python train.py --num_hidden_layers=9 --hidden_size=384 --num_attention_heads=6 --num_key_value_heads=6 --head_dim=64 --intermediate_size=1344 --vocab_size=4588 --hidden_act="tanh_gelu" --norm="layernorm" --norm_place="pre" --norm_eps=1e-05 --positions="learned" --qk_norm=false --attn_scale=0.125 --bias="all" --tie_word_embeddings=false --parallel_block=false --init="normal" --init_std_qkv=0.0208 --init_std_o=0.00491 --init_std_up=0.0208 --init_std_down=0.00263 --optimizer="muon_variant" --learning_rate=0.00184 --lr_mult_o=0.9 --lr_mult_down=0.7 --beta1=0.93 --lr_head=0.00549 --max_grad_norm=0.5 --warmup_steps=200 --schedule="cos" --final_lr_fraction=0.0 --batch_tokens=65536 --max_seq_len=256 --doc_mask=true --train_tokens=323000000 --max_steps=4929 --dataset="wikipedia_en"
Each number is 128 + 32 x the weight over the matrix's rms, rounded and kept within 0 to 255. Layers, rows and columns count from 0. Numbers have three digits each.

# v: layer 6 attention value, 384x384, rms 0.0697, rows 232-255, columns 0-127
# o: layer 6 attention output (transposed), 384x384, rms 0.0564, rows 232-255, columns 0-127
# q: layer 6 attention query, 384x384, rms 0.0555, rows 256-284, columns 0-127
# k: layer 6 attention key, 384x384, rms 0.0549, rows 256-283, columns 0-127
v232:138163133142158097166127140118087061169146075101150140140139147141131085134201144159123142143129148122101167161106202102114129145143112098129156093131112156148147103132110153114190103132139095153141111096152075191109189113142040160190162075124170129153121156157075144184087172118121109121144117139094095156108123133148147162192126112148138105123134090059119087087200129100138156163132
o232:150127078149121135137088064096125143154115136157086148139119126105141206123118097105092076182095153116107136106132091179073148083134147100153150097100075164127146140135127094112149129063153170113112163141122126099142084147133125188158176219115137132122176122074153123127114091135087119118128122127083178134137150110103114163135088125130086174107168168137136222200187134113149098145111
v233:087101102128077123090160128166144145157111146150106110145125125153094181140112111132201182160158079084141125147161112086081124171084130172168122104124049090124125151132168144158104144096176112117086082088139160102031137079117093124101129164115115135153160128143139143083110108129120095090125143127143168165167116088142132121102141136117137132128158163115109115144153152089122165136126
o233:109168115145146100139130124126143075127107125121100093179161177141152116130107137101066110087109140144161148145156125121094125059134152167132091093133130101106137138143117119146156102126117161163152163146090099132189118110161198091170068072130105205125080146109126115080117137102127103147119113114141148152162165149134066103188153093168104128159137089175156170172165125124124079155091
v234:143131119104113116104131159141114124136118138129128090209110133105165095154162124140156162178172018138155119092146100111143152082130177163162100121124125129112140174142116158089103099133121203174146121141143042088126202088160143141137110105131164091162175080125107097130109093151127123160156126174096094140086200180149107115164154085101124122171196138126143064147148103106156065149132
o234:107184102156141148125135127153101093090129112148105147104169126135128166136129115069082098093112179075070087130128136214129170174222138125099156160143114173127114095098111115167111167115162107141136122140080117121101165167125137133108121154108137102039110107111205175153102137128130151124104113109086172154123153098088150168119161148099086154089104101119131148102155116142094057052140
v235:156105121170070127117117219177180150130097146165082149104100134076084109192103130086117120164133133077107139100118145133136108106124116117154152150145112167127124130143139094074150078145143127156113133107137142113169105117145119089125086159147133114080130133164107110146126111135134123138176196070139104170146147094123191118164055128146131132178130060123091108128085156200094122162174
o235:132099136152138183154164081122109130135148134156161135124134151123135130077104141140176118153169133143142139118153105142136163090139127133130138128123108092122107121145122135212151172142137120196140139096148129113104089151116090151127140138100122115119145139066167127099131123096070219136159114141158112121150134118123135119077156128180128139112150114102111153132162123119114137185108
v236:133184140124131139092173140130171111081126075128076157112183119114064085085125137075158203154130127101084088111120082146114131118157087186154133159162100169163075077148113148154172115086165120071102158103110091143124124130152147101140101166134159156130181130136109113193075142111160159111096120130119104093107052099161136094139174168152193093190149128112132120172144098150103099125138
o236:106134087112144137105131160168146143119153124110113119140064143081138117139161107159078126060109158149141066118084127103149156152106101094115160092108157130145132100102134162150154174171044145151153141211123152155136147133112125152089139074133135134134162111164038148147175157160109173117159147124107156123126125082167135100157108091104131145183164118104120127126135145170136063155181
v237:081151143135104121103149104137128098139138143143147102105150121183159112134135110131088166084156111137126103080181138145185061162137093096110161182142071066110147112131118122123128078126134151135152171127140141126135184113138148173161110109128128166139109155106173140082148076135127143072127197072114122120160186097118174077111100125149161082059147184128181130106117165097081079218125
o237:130094082116153115143118109143117120101145057181124096139161121141134145179144162091135086156129121023067145156122103144103084124065142146119092122103105140109128123128087151120196150077161122147124129108132142120153121155151134075050105169071104118128140095174135126119135153110179142167179183090138144118139107148134113134129142100107127166127119158150124150141051133126102163114160
v238:085097131163079159125114140163089124125124173118142075128117114094096135114130147175149143099132135157152163136098087174161163155109103147035133091129140121160126171116144137185143108108151125107129128127105123094112114097155152105133174136148142102153107162084141147126128159154116174108162137093115071091112148105102099124126126123114130190121201118120152158171105100143062124069121
o238:161159109201127073144127101109153139133110093119196151128091092127075132128099104178138140143129078157186143145177097101118174109159094148090170206128145122093150128138094182060140107122127179196096141154106127137086147124113115163093132147090127108118125092134171073114117116134114111068061161126109154137158141120110115099164141098153146121115063149093149157144111142186183084108119
v239:158138138099124130116099145071158151106117139082148139118121142128132147108096165117137148104126123172147171121121113191094108164106112136160151134140096134142121145198190159130128127118122132115107083166129166103160137128155172111187117181103143083074116100123090161149096138148128158061111136149130110146196196081113103149106082167140123107133171094108122164135152081109126147147131
o239:198109099091083098168157125195149092114132097164102153103184102150160075081086149176087100166113095130108117090082123099154137158108109101154136130115152097113128107132187186101126127157154160154158124102135104156212147199105113154126080106101174100108133087068158118107151135105115112167158111117138155166120082109122115112135117079108112108127141174126126161147137161140114098144126
v240:108136147156115090145079116095121181127115100159141076125148100157089121171129095127091132140110119142115132194147127104095188170065076105086179098110143113140100104163095052144130173126189115143014114067164063135133159164113114084152132116156096150110141112137049116108116143149100108162148106123136069156120077153123126105110116134144130159121150134171160204144070048132155153088111
o240:108158096155145129117124118139152099131148131092142187124081125116084137084107128126130118156188148126167119143113122150070171127175156139136094128089199141091108124098099154101136084129137129116094102149178093042077113119111121109144094174236103159165108120155106181152123066116151169084130089115147109091175090067173096179106081088139129107088111130151100098099129149089115081092152
v241:176162111096163157154105100115085142163111095108135170117100133163137084083137140091203153139130130164135107141124078144085095123145100155170130117118118202147088133090089091158175159132134148093153115097098109154121081160125140125080126094047121168165099123178150126102093132089164163115213156119111125139152119166106107106155121146198113128165084135097154101082109114113127121186142
o241:119094104103123164088091102128109095091113112119131125141117118151132152133129099138110134128113178133126153123131140170165098116146094122123140131132144130093123098126165153120081110159090134127113125111097174105143111136126133164157176158095141128133164135096162212112109145147071157102128126159156119103114091133147155130098145078123112185159185160134118184131143110108160134173144
v242:114182100115127117120111130126169144086096113116163109100154087199123075168172139186151093134135112142139155157131144121114113138096152125163119115138187096087121094143146132094118106117120165117094078143158127151112147099084123104115115094087123112167098134106153186075133115056131120137188144113086122110103132204129157136133142148129105155114137100125091126157096124115143122122147
o242:152203100087080156127110158164159058133091141188115060148088128100142118119113119120138159121131157142138108086149147203137094135118143180134085123160100157116207155104128164113141167127123145186134133134066096113113131117123182096112089069132069128141145131145115046128155093192125126132110103151132149150118116075161099123121122155164144053089181064134104122107048127131128160111126
v243:152100086158113133164198173156137162144061176084126135135146073110128119121141126068157134134135110108123111160145112090125096096091191108097186206113118151135158108155103178127080117131110124119137163117114097151130101101161113130123179130140137187112141146189107152073111152143144130107152114163136126107212172158164140106128093113136138118106081098133142180126143155151158077096084
o243:100149125125103118144160151107061122150163079129079136139157092143115142125158106136139181142124075107154131152134086095110180105150122212132092117127102119097144166175150169113128156127100050140126166181131089086109114193149121109130110157117080098100161113140157156105135108134120122155138105126096105135113162152151158081127167169123139116149158103126181161118125117116113125128140
v244:142184133102125114134133146157145090120131098162109083170136102070110164142122159152138089156149171147140199125147145078087070156142114119134109131158118157118143122087172115131110184139212125115167118143139095142166146180098136116184093162096118148033128109102069130159096078117094132183111174096111146173155154103101158154150145079129131130081171104172067129139121102133103147130125
o244:162090081139114199155100146163110151108086179147096182133174118127118125146119115125128099123136117121102086149129161140101193128094112119116143125130150106138146077102150134158144162114175116061149098133138121171123167049187133163104169100127134141147133172125115132146167123155136114133199142100178069062100172098144115168146076115148066095154107118146097076161133168107122086104151
v245:174111105134116078134064076137145062133127151130168132093144103146099129071192051132142170102122158092136060108125134173138129135133144122114126070044103129136181113101136213190104066127156162155139130080102152112135152145071153154126096144172131123169141118107145157127103121174119135132117101138076120089111146094129114048118130106118139129127104176094090189090163137125198075088092
o245:088215137123081115108162151111136139143084114096107115147146139130152091111117073119075208157102142167118160165133120025143146150063131133116134116150145125097120115153105155115103148201128111147178100115090108137154126129123132115082178101108099156207131169162111179141108105106108087128103166131098116160163120119118200137137171160089097091200116193089098094087168138134168148134162
v246:129098130151116142160138087176169127108131180078144151135102145182138078136106128174119148073091093113139170120060101104112124169125142128203153134135097108094131150123119148147078147133134171090113204114131096128157144145105088064125143146120170125084140099126106115095128144165170136111165118142188115184160138149109112136148120140156127179123079100100103149158117149178080128107086
o246:099129119167144152112144192086084130095129103106142116141151147100178144125119161117197095155158129133187153123172119135160096113105114139069120120127149123100126157114081136100086097171158055132141069130133195158153135060138151117135124116155088117113142107171138139122158100116101107124135148127096150112142151115153165125100158105137135108145161114088105123113185154120154122118133
v247:165091124136106116131144147107127080143147133156129154137061113094152128147161149184135162163107108056099091118131134108078100138122124131124139121149128163162103170129144092096141140156085135149135155140088135102166121133183165184175084127138132113134107159094139089126161135111093104101211135119135129143061068125114146115169130175104109094082113093115167120174184098126124155173146
o247:131119175083097137126121106118096150120141115156151094138149079182096140108090124145154116066140154135104143075135118067161168078105109085108101111117094146148117129157124079188151125117143134087082132130138187145112184167091090119141134161107143150109131144145148087145108154129141116080130131094107102136159124141121195110070125074087083123125160176091141139153126161119153166121121
v248:126076140084113127133142137040179101072114092164077146110109163147130135139118112121101109116156073124178149139129136123126157132054109190138113141139127167188130098129131133125107134096102145151077136154142169095148148150147083140108132126150192105149078108177170092077154119078139166126139183139194087110153111136116121130130156124113068096160161119154152132111021171107106112134164
o248:087092165134147133103117119149087135070173107151174136184119086120092106144122103146149128125142185134068136105150143154128131146226196126132137102157106160170124178077132172151177169152150169108102113148123123143165080113127097165154126174106138143118095124136093155138097149125130164123131091140063120114118125156141127091107142100153130111112097125173073073130106149087132153094082
v249:138059135169069103106195103144110188161108128175079099139188052127098133119136166058105109095165154163114126090110151201140085168177105151151131121110102148087105176139155215158131133100175131176146103115110128165060103150138164077178111161153128122110137126116177107182143183142116149136182140204083112117117163162165166178126130093095078121064118165151131132111080126039140104149119
o249:138163088136163098103098101135115137173175160116126194133160140105161115088111137158126178064146129124124086093110102122144137149088103099072091164125129167137125160121103103127126117141173175189170132079096104157139143090144113191098182201100157103152127114180112135106094157119151126124125150141136132148116149146089090100138104193103136110196113104101124095068113158171145115115159
v250:093064115116110086118143143128153139172150136084092112148111107155122137086109127126110138200119169124104101141161133103118157114147175090115108091148129179098157134097147103093148056152101112132166127143130138080108093092137159120057133155179121123166126132117128082173092107129122114158073138141077136077084171128156131101115103155162170135121117173146147163137155135111124123133113
o250:144111162085155135154122121102113136108130123122109109080082157136135145135141079146111112098139166184137148082127083154088134110119085102170087094107135161111140237095084128064077139148110119176096149141107183134141161123165120077187100082132122124139097169174143155101114130094139124121123130130095123110189108146114064075155138152088110140192141158133165165107084137136099083108144
v251:060127165095133147136162143107093186090137161137164113115132140090195122124121086109106175113100099131122126138125123143132122119114083107157086126116126155124164108134093121115129121097107129127147100150093108114119139137110135127119088142172130126093143052136127115107114105137155098143161097154163159157083172120166158058108145113172117110177118149168162147088095154114148087147199
o251:044096105154132099106113106068133080152134190066158082105162123135111095154110123102112108164121124139069167130125157116068130108111141134135177110144099146132096100123113129128086132124139152121150087134160168149073156101135141075123167162115134151101100157121124163109144126135121122152154173109093173142122051150165121135174143167138068149173143095128149150189122112115098153072137
v252:145113099149176105141121133179111130048119156113118191116104146097108140133114124091129134128113138073097129123147114134138120153164137155126147122158131101110074096165095121105195096131101133163130098161035150063143101172163090158114119133139154083131165146101101122090125139139153121166138115117165147149198186129086097149156154133128156139121096115127144093159179079154097133150129
o252:105169118115112097128166086115150145133173092142172100112163118153190143118129087116134126174202102098132155108103155094139092134078115174152149128118096125090121116123074147118109169167084127102145114142113082189127161099095150071098142180114116164123096132131177115109090139126126210141129130122105161059178133136118136158134162145108160139117196129112186108171117172116185133057086
v253:059126108118110160110188090115108190132123135150173184169093096151138126125132140163095135160160111113124136117132089135129101124203119122135147089093102135149136182090142074091173150107139144119110161139136056152139126133142092128158151161125118105132147116161141128136050096136075155117126171113070123174095125157130143121161151115164122164111094144114199102128144083101094085158185
o253:106133144165107112128105168163126089125161161124130104115157119080114123115116118128148122119118123146179123115152130034124107167100152094119112166172138140122132112173134158128119136130174085121086118124059162110103110143113203140138098155087126130148161176124117174126122105105161110077146071105130131186050109140125114188084110176106096149131116152094145136119084167139100163181119
v254:146159138071100128130180108115117169183098193098153122149116167151115085089127069150143077089151171143137126134123139152171097115124110147122134113122093138165107114120152127117150114170185117074143157170137062099090135145151124068138097121113092159168129131098138166106150127117101131156129095134135157127065108119147108188121162159093110135107153119087101150105145115167129167083171
o254:151125156133175132130094152118122145119150147095103155155146167084166171115151144053135161085146138119086160084118180143093137139143130068117130094122069076118131153157142119192145123116124110136078102140185170127094134086104123110130139084155127155186128066143112131141149121165177084150169108119099121161099104110124124132108093139159147123139184100099120115128074184124129132182170
v255:115123120085081112153110133080149165130116104172156132136141087129192122111086071140145173141151081129105105164045176080111132113150090079125097145113124042146122048117060138135145122083181110100105094128139131187150070148117130140170133130078204131102138122118090118139131089148162117059139116110058163188124102059113088192104134115121133079114102133138140152166131127167153125166140
o255:169072137138122129106150158147159112127122146126108118128157144120135122148134108065104113139084141139171151164161142115125090127123170106137097156156118101081123169130152136173157157146158108130205123123116192165125088153070097143147135131161137149161066148077120077139151160164166100083116057175127143200127139084153113136053133131121099132125169163120110153106137172091211083128072
q256:133164113097114130103145139061129126094116152123123138165178159154105147099102125104129053117136114124146128090150128126107087152111145147134125128169101153118122091122087133124118183155131164086101176129141109087167104102137090094129162176176160129100173110122139132161155115086130178146106117131159127138112131103109113174141103199195083113115112126075081118168107141158127134109158
k256:115152057113121149105114128110128133147153105161129122122115091135108167129136118122130100146118163076168160148125156153190139127103148146101138153092151177087119147104128114122131140111127124149097101090137097123160173162128173138162103122127147103136156145149127106110117122122117089188113105128193131082146116107114147167135133114117153151098125157167093132095132059142137086089094
q257:100117124086147129152082079186107134170111116184165167107154141138082127168141070087077136134088155124093134143149124140085105143075104137120152140119106098177147170120115150129146161095121140140094082136121140102172137089151130104130111144143138190148092138173167133136156156122095119111111165126132191113150094160100135120123109131137119126103143133138166206125105162138185095134088
k257:067130178147102123152166115109130085166078130095109124102133116124078039139167146127149109096059160152103115148151100133074112114164207142062175184191151159149122150136122130148131146103084120100090163171119120098143112177142147118120171092157117107130091136098153205073133173169127156094153180063093096130184168143093111167176168175167159100074139115125126117155166133083154122101119
q258:191102146124153151141144124159120062107116123141135152160107157134144139145127084131139114182096100122111159108160203127144116103122104150109099129102166109119122114141114111087118129142097071140205159149156193155119132144138059163091150145091115143150144125143164134118117149145110138166098162135071092236111096141134141117177130153126112120112134132077103185134112122143058168143121
k258:125081154129136153123161145162162173046094156115097122105155107141123144146081132090119118093146119121108088162101127131153098107108093105175139181130172145176125160123133147142145130088146129164186169119106141115132089134142157134112132150173181160185185174100118155110094104128114093112152108116153155106156106155153151147160123129182144094255165105138163117156146094141080097169078
q259:165188129122141137132148107176106114109127181143143121136127160104131156136139113115142098147056152109119110125119131097150160149142131138126099104165099169140116076121168173089133129128143124094148056100076089128136081111141059128160167098087133108104073108066117118077170112075111133170130136100119132157128151138127124147146102073131105126161042164121147147185126070132160118133135
k259:163159134154130156135145141115099118136133124178065170191184186108091157132120146107139121138121130147089115171140084062108199118096072134169123108099105095139151084144072119222090120062112119134120155111121163153143131099117169147137134099087131125170090134135182103151079071125100139092176141126130109140153145161130194100095129101120138113140166089147148063155130115090166137116100
q260:118154110189125144173119068127082120163128121096119139131136158117165106080136077106108116189104131124133135137164134062104113154146158091159098127127114164152156092115082130064102154123147128110128127082104116123088112126168163101099131120119152139124158123161124170138199132091123071086147092086148117082092080099130105127165148093184073124098121136117130082128077111083146073083147
k260:145157130138128112122175073162149139163116105107131117078132149061077189133171167189167068170140147183094151116120119145096149121130163164118123140109137176152113065201146108161138194123149144100075160104107118102081172098111110160122105125102091173162125132132144157098087139124126129114098116136139163133157125132141067170101142160082137089159144110133091119109167127181193108149085
q261:152101120194070118148114093118176171090074106104194137130115172157133126137128112134112111130043153151139112094155136143137146118041127104134129164137121108176172081133166100099118186076169117110140157148086086116126123136158129101114139161157154171099111072132171097135117149119143086091141159171093114070115098132135117063152115172120092085067122147103121163145118125130104136124092
k261:071143210109154084199158092127103122096176107122156183141133159112102188172113088143104148107134182181088069100086134123139085119107107172141115163105096117122177163153097148152120080114161170148130174087088175111134108110124125144128143082136171114196136082106103181134148087147126091103139124119081141134113141160090123084158141167120131094144072086127166169114086148103117075125121
q262:118108115125151136134125121091152133143178101110153124134164110097132120161104103078148133102101093144130103121110111173136088089090098151080123140040144108098155091138111091150149117114174097134175127146121111157099176112129093108157138147083189158122133052168064093159136121122138134122165159121160107115180129111169140112140125125152086147128135107117145189136191147211164149155170
k262:171152142168135120185109187115120128098170121132103181096175196082134104146142164178101076118115161163102091158123193171171124145123156115152178145143135162098123169112116110158094139114171094120131128166108168099147128079085101154154128102127147125087159120104157129143087150094148028103143162132089137131119032152143121132159111152088176189085081108132139139141097143205132148220164
q263:128081124068164150139150162123118207098152113142152099137113147130139063089130134152083154129142165104145107107086115094138140161153104123133190141141114134164114119099121161111170098148114152109124167141128129177132154170156158148123143150116191159109158133129127130113098186145121169110173171186110095156165110106098073107163112103149145098117077092166164145175151140133108163159118
k263:124116154094111106181086112105144105119070129186106141131100133153155185115138185166080108118148115179079135133117083140132030148114110118128136137121114107149105142090154153150114119123116170113165069110157167124164146096113150042155105131151153139123172140124078100102149164162087163075128124106136108158121109067149115098140122102192121123137167137154113075124118070148062081125130
q264:124146155107145160132160195092155204099121102088122112082175120122100175137100096168138133154178179179196118119148121174167127101131117109124095120093125174152107116125167165143096122132111117147099104147110103106117129109117119133122130115131183127093123115187106161170117149146134163116124170153083166203086161139111115108134072150145156097149126122157151173129128113130113171128139
k264:172108130113066122141118063105140128117099085123134126160100119079095145140086142158144174174115125151124156109057116130131102175128101133159138173117113131096105133132143152127129145116114142124132104125220148125162161171103103135147077153159111174072178155152145145093123166112136092150142139067094108159107162146109163097117164120169147112162126147120056158115142121134134137131138
q265:138079159138105117112170107085172120146107096120153159156138152119096094122070135135052131178123162096127150114110187175105112133138152073082138153148140140141132099126089106084146110137139153145105133096089093168128172082148119142102105117156091130135151074144147134125139113142169128141129139162130127137124074125151157149150154119113118132186110073157139137168122114107066089171079
k265:086121156123108077158170129147131098118117078139155160099170172137116068117149145100131179123123128125117145123186135051173088163131118097124137149102067101165115133072138137172072090153098169165131126166137119108127102167164143112161098128152183143167108089124122076091150077144086097121102055144176155123138132165126145126157143128106152152136086075161101098080131178144143087178118
q266:149117106101141140143062110141149100096161123098152099111143059141145094109105155096094153102084090174090107189127168146125117151127128137167138143123105113112109100137091154115129108137111109156194135125116132146129208175102127070124130078080142143166109152082137168151146131041183145130095082126160157195144101093030068164106130094095137121120113118132125100100118087047135115143151
k266:108127161102133097134099059155139154147046115153121154137147143129067146103089112080095123138162146122095079102137110111185145152194124057114191083120109143157119107135096178087091137181130101081110125194132063110126124115088094127123147136101161137107087168121133159111194128160149153106132092171111127113106151158136133139089109109131117163149111083202142105122079125110086108086111
q267:150124111071138102147142132145150149098194092112168094086121137120079082170091148138122177142149120085101135103107085149143054134205083140034122195082114140146130158136181134104145108057138131130054121106156098114109199104127186131134112103177109120133145158113119128156111157149130141160137160105171160145102136175167123104080139165171129130061086076171158166048164131158117198122108
k267:157105127121118039124159104133116154128079126102168163103140149207195087082094148117081173108142094159111162158172126155130094145103137196122123130135112139165126163143122173108064079146149098132110135077139175119139124164070154165132176139113150131100109135146116100117064160148098115139108179170089150151110127154131148072182143116214182149118112051137138114128176108144092146191046
q268:175154138151102138136100154099123135142107201094125176088086114087144096130159173169163132139119127120165202146196124105144149065131097130119151166155104123191108167134102122102140099115123132181077126116097124177136095092169121108137135124142151131117126171147102158100110114095118103095119153159108148124153146120112105113139096121147142110122153106126157129089101139113106123150104
k268:189127157106141144083148147069134189169150107103133130129065137112155106155105183144150147148133119194142126162154109122143127142171131113086147158064089169112168154138117101089116178151101140099075103123123147049166131133149131083166159069110108132179122110085145168111193188147165117141072114142140101091169114161135149118149195176132087135146083138117183096096116111099072137143093
q269:102098131131107093120112154140132099057111116191121135134094100130149123142100157137084139151091141079157079155136071116170172138162127104137120167134156134171135168138169169136099117137179122128134111091066139110138142102125135134098151169094167112129103085170152194173174117142094090163059140124192141100149150124140191117095107117162097152128159161104125092152143146138144155150123
k269:105134124127144138108103140100142113111095133121161123131146173139091129092157127070148084112148104154177130159153110079146143113131133132159129180173093170157148159152157132081138124124095096144120159123114139152096149137117123095138089133131124169088101119148170187148166116110150121138130189110136118146119095142157114133157090120097123122150122099095098107128111101153157112123131
q270:191163191133092122075102126121159097107114091109115097143088119124122102154142100066148099144208153125191093103155113144115066098159125169146079157120122125113178102126096106126109132140167183097124133108130155069094113150090125124156134125125126129065120100163161103108117083148082121144133112126115077131108137157098122130098098098142131149140151115093121196147157191187110159107201
k270:085147160146088163092099111135129122084171142127112130102174159105124092125143087111121103093137096137124105098125154174115117132083081107147111146158163146087140130159106131126101139113112123058146217169134175117149156148171112171101114149131094131181110100118133112085105133129129131109139115146175164140042173144137123127149089129096134121160141137124100152164091114106131092139144
q271:102102103086176078128105114136121171149155076178137085127124094185164136115126132151146152180100083135112082130156187086164146095147105148102141060106106157142115040141113081077107150128074113160145102079189097149098152119094179130157135106109105129154086119104135126115102123140115150134126145214124109177103145139097121143128137147148119137110153112141136125111126118120152149115119
k271:093113100226165095088177083136147158143139109081132080150132111136135125146101104104122084120130154110114126139145154155126160099104114095172140125133112129119146090118117091102136128115100180141047148106150122164151192113116165134135092149115138109127128144134138177114103120092165096147123119107187127096148152123135139134121136108127114118124113190130107103091137134150149129141135
q272:121111152162119109145084130129172119160124130186147103112138048126123133090144122160094075152144180169074121116125130111178145149144148144140113105096133174128144119146164151127085126103156109143141130126092100167172124138147124146086149167104109165124197122169192142134094105116146138136103141136111122166125138188153155138100110115123117092124161146090149106062105096085113106126111
k272:074135124122140162108131117094126081059153176130074072077147119164148110117091090125097097118167117122164135111144139108142105101137084121120151094185062163109104147143094132104083150160125147146148165148130171132171137130121127116127125165115145106129178125092116143110134112107113093149104080107094135143102134122138136148113146161153146062118093185091127128097106088087185157102152
q273:123115119124095082106085166102128101162115105118123142165105119172122115102166138085128100104125127093135127078128144146125056148115124131090126151112145109145150146146180097173072160150118107139149215106107101148160140170158155106105140126119169131134083093127137176095127144067139111159112139135129145159078143156094153123124130137112130149149156129132142141075117108157065166096127
k273:088125183095099132138085057135102197113116146070097165139121075094104132164121141094128164147115143119130093118133120118095145088143145085144128100088111154108153102175076112098110118163078137171134167111163074136137150173125142121083166166144103167139147125136146061117142095115156073160128119196119155146157154144150163111098126111144094103168105132129129131180154154116149085119124
q274:147082114125125130112094118194129146146126141133134173107165114113165121141100130142136092129105138180133134100173195114104133146129131115128173137092113107100057112108145081090112080158125128164114153146102085124126090154087158170176176079161122137126132090130197116155095099083101127124151121138148123080103114116156106111136100128078138182077168097124171134125126136131165140098095
k274:130063150061165123116121111079148109120170131139159115138100085068101144119153115151096122139078142081105176158119112167156116128133125094106097100125105116145161154196128101145156155105175154139086094195143130113140152064179094143154111104094141146117154124109108121109143121114109114154133167155141151122094126139106110107070146125160147094108110176089113148080084161102187113105151
q275:117135116096131123146094179143120076104165147127149122103111192077152137106132123091112173136180121139075094123170121079065111139164139171142081058095097181139086145144103083124163146125164166114165168182145100109199128097108160159200168153185104167102103131106104134137130125137137085187113139152117124097121140085121102098122068088150139131118126099169143134133142106109123165113042
k275:140173122131100149126157121137135130201094116119078123116166095153141113146149137136134132148143117090136060105093158172145127156177151154146150156103166112121118076098128077165070107160128174120108145144106121103108100121120093164140159100088126114101117109128097138131115089104127159108193129098168131190103109087140135131133166069176151130137128149168098092095119159160116111087127
q276:095147112113140173155113124133154128098130108126091162133118124117129154122170081086159144109130096162116117079093166133139147115119123060139126157159133160113137182098131123105143143092065142121107155143103121122104090146116123097122102072124096121133135124103159069078113122096136105123135138133115137148114127132043145118108160105134135172110031142117088135135088125114160102144164
k276:135096196152144128151144170124174135114118148123142085129087118149147117185115114134097119161142175117138090156131124097105134123119145121186086103114121099150130071083132111108049153129168058125115156083152117068081132129152153088175123135064139097104147138163108143109159111109096092145101127122149129098156117122145108145178083088123112133135134145145170167107147093141187114122135
q277:141167089140082140159151128133134119145087114196102186124117116121157094114120158177102152096150091122151135177117142178129092114115110106162147129079096101081145157115174201158147077138113130112128116116149145156134090182185168147164134119151170127092101135159142057161076103114112151134149137129117160198135173143148138071156176132105126070103117119160155095088137139114097138153128
k277:105063118095122105084169155136138096205131174073140115142136057129123145135127101145115140160131090126107077132171092113125123178154142143145169118130131170142114088119096186064127144170191113136136088105040114156091091065179169124118093111104104113124154109127161079075169147165174180134106130131138133147154053141122139163194101147141180145107093075150085156181054074116116146194144
q278:093107164104094153099145117124172139084191134135131167143045122143159119161120149100120143112107149154129120125144164128128111097131102163113148145134144164112071139051132109182175153136084129118134130121156168118132129109136130120130117118099207128144168108122093104138115201197131138130153130142123113110119157131130110157142102151133126150108146095192112143153142106163142138068150
k278:170088073159161173119125114065174144167122205067111188127124180072124109165103119114099096045121127124124147151160116120090130125113104167065168135111120135193117168110096137150120140072172135118127191105112136173129131141183134138166118128134159144139122093165135143108165128108111059099140158130103189138144112114171139151113146111143120155124127105174115137127162089156149104153166
q279:127124112046132107140114164136148117138137173131098138186159158173089134071105155127120184129131130142117112146132128097082089077108096111165167155185101133116166132163114121140188167097088052202142132119181138116197207110128060124149153107184130123123093159162100106179105123119114121144136111127148121145120109137134115131182026129180155105138156118164195127149157125122141133127097
k279:097120124114131133120168126143104150115108150140120123086155144146127119160133089152172128095104128126090141155129154162130167145156192127090135111154137119175136158121110158092111105176144118114136072153111135214150127117098158118127119133063142144193106083137087074140140103175176089112123138126102174131090140109124121106134178122157186137137121153114158103117131130161144168109189
q280:114139157087113134123083145091135145107100137115150137154136124135113147103103133097164132095153083083145103130195113097140120097090118150080100157178098152102155121078168126124118122153136111137136079135176075124102150097155157105149148143194116156100099140070158122141121095103100100182110173198148110152130131156110093157176134175118144122130133123127182137129107143126177124114109
k280:100116135110118077137129093107081154133146151131102181126146141075149105150149129155169121156102146138144181110057144110055167100086104167092046142150152102164163123104126163105115088132168139152107128130125140151085113137094123121116144142038123120107093121120093175154135109124118105076108104088135107089161131106096170051151135123159160106186140145104117144125145158128163144158157
q281:173106115146142111147129121067136111092120117134097148084176063141118136142109140157088118155143148125169113087161153174167087133124115111131167088111120119166147086134137132121094106144152168112143177175089187128166062147129065152115140184111133107134161092144106166110107116106088131129150162129118116128121125163160101166118146091172056172139108148156076103112142153138120117115102
k281:112131115091134147154152105169108079140053132127150094140129173139100088105142151200129044103097129099131115122113125107088126128132135145140133166121141135122128146117134178150103114153108156118148142100090144156066090084102123142192085110162154148096054185129126123146154116109143110179108166106115107158117131097087163130124113139091166119179152111178106122104120138141122119078138
q282:152104153142167101119115094156122089137112071116152114127152125139135153115116164120137093134094140162141118136116185117108119093093078148140107119151094154106099184146063147100127167097135124111154097157101110138129120133153117133103098150133110121067102146091179152120147108153138106069139141146113150108164075163106148087110104172109144122111114089113141138147094111151136152140145
k282:120141155120128158180152117080140128127168101129121102171122114130127107142089095151121149147124144108103174123119088145113165118136092084103149129118099126174136139154145106136111118104097141122114087093139094117123133113159111178144132128135112102208119109104117101172126108135161125168172133108090094135108108130131100128167159093100071155131122162117048108151164119101105131154166
q283:165130145082121213137070108105213183092117114129103098121149111111127133138126139104118137112065119109151177168145181157132187158077158139136113087126112119131112090160149108093081127152097149170144122123091127124144137117163125128188082093118151167076112156097166087157120131128117166142082086108124153184127149102084158117135127140159123076130154145167115157134095156163108108141070
k283:185115125093149093129124125143097086143101127150057124151138164119082104110102136149177145158147147143120116109133185092153146126140113123138124110159116122089137121163119128161128108113100131156108124085159172142208111200142031156172150132132113094135100182112106160131166083126166128139164104131067172183119102161071141167175145175215151168147077188176135118159135147135125134158104
q284:119108153136159109160113105110141132162145158150114157159055090117164131173120127114143127158139121138152149130131088128100187130166112122108122097127145108111143113138133125129161089095097130130125132151138107178146099102107132110137111132140153156113185086129148114124145112116129113178094137133201157127113121150099152107151136145164148148176103144143132083098143103127091194152104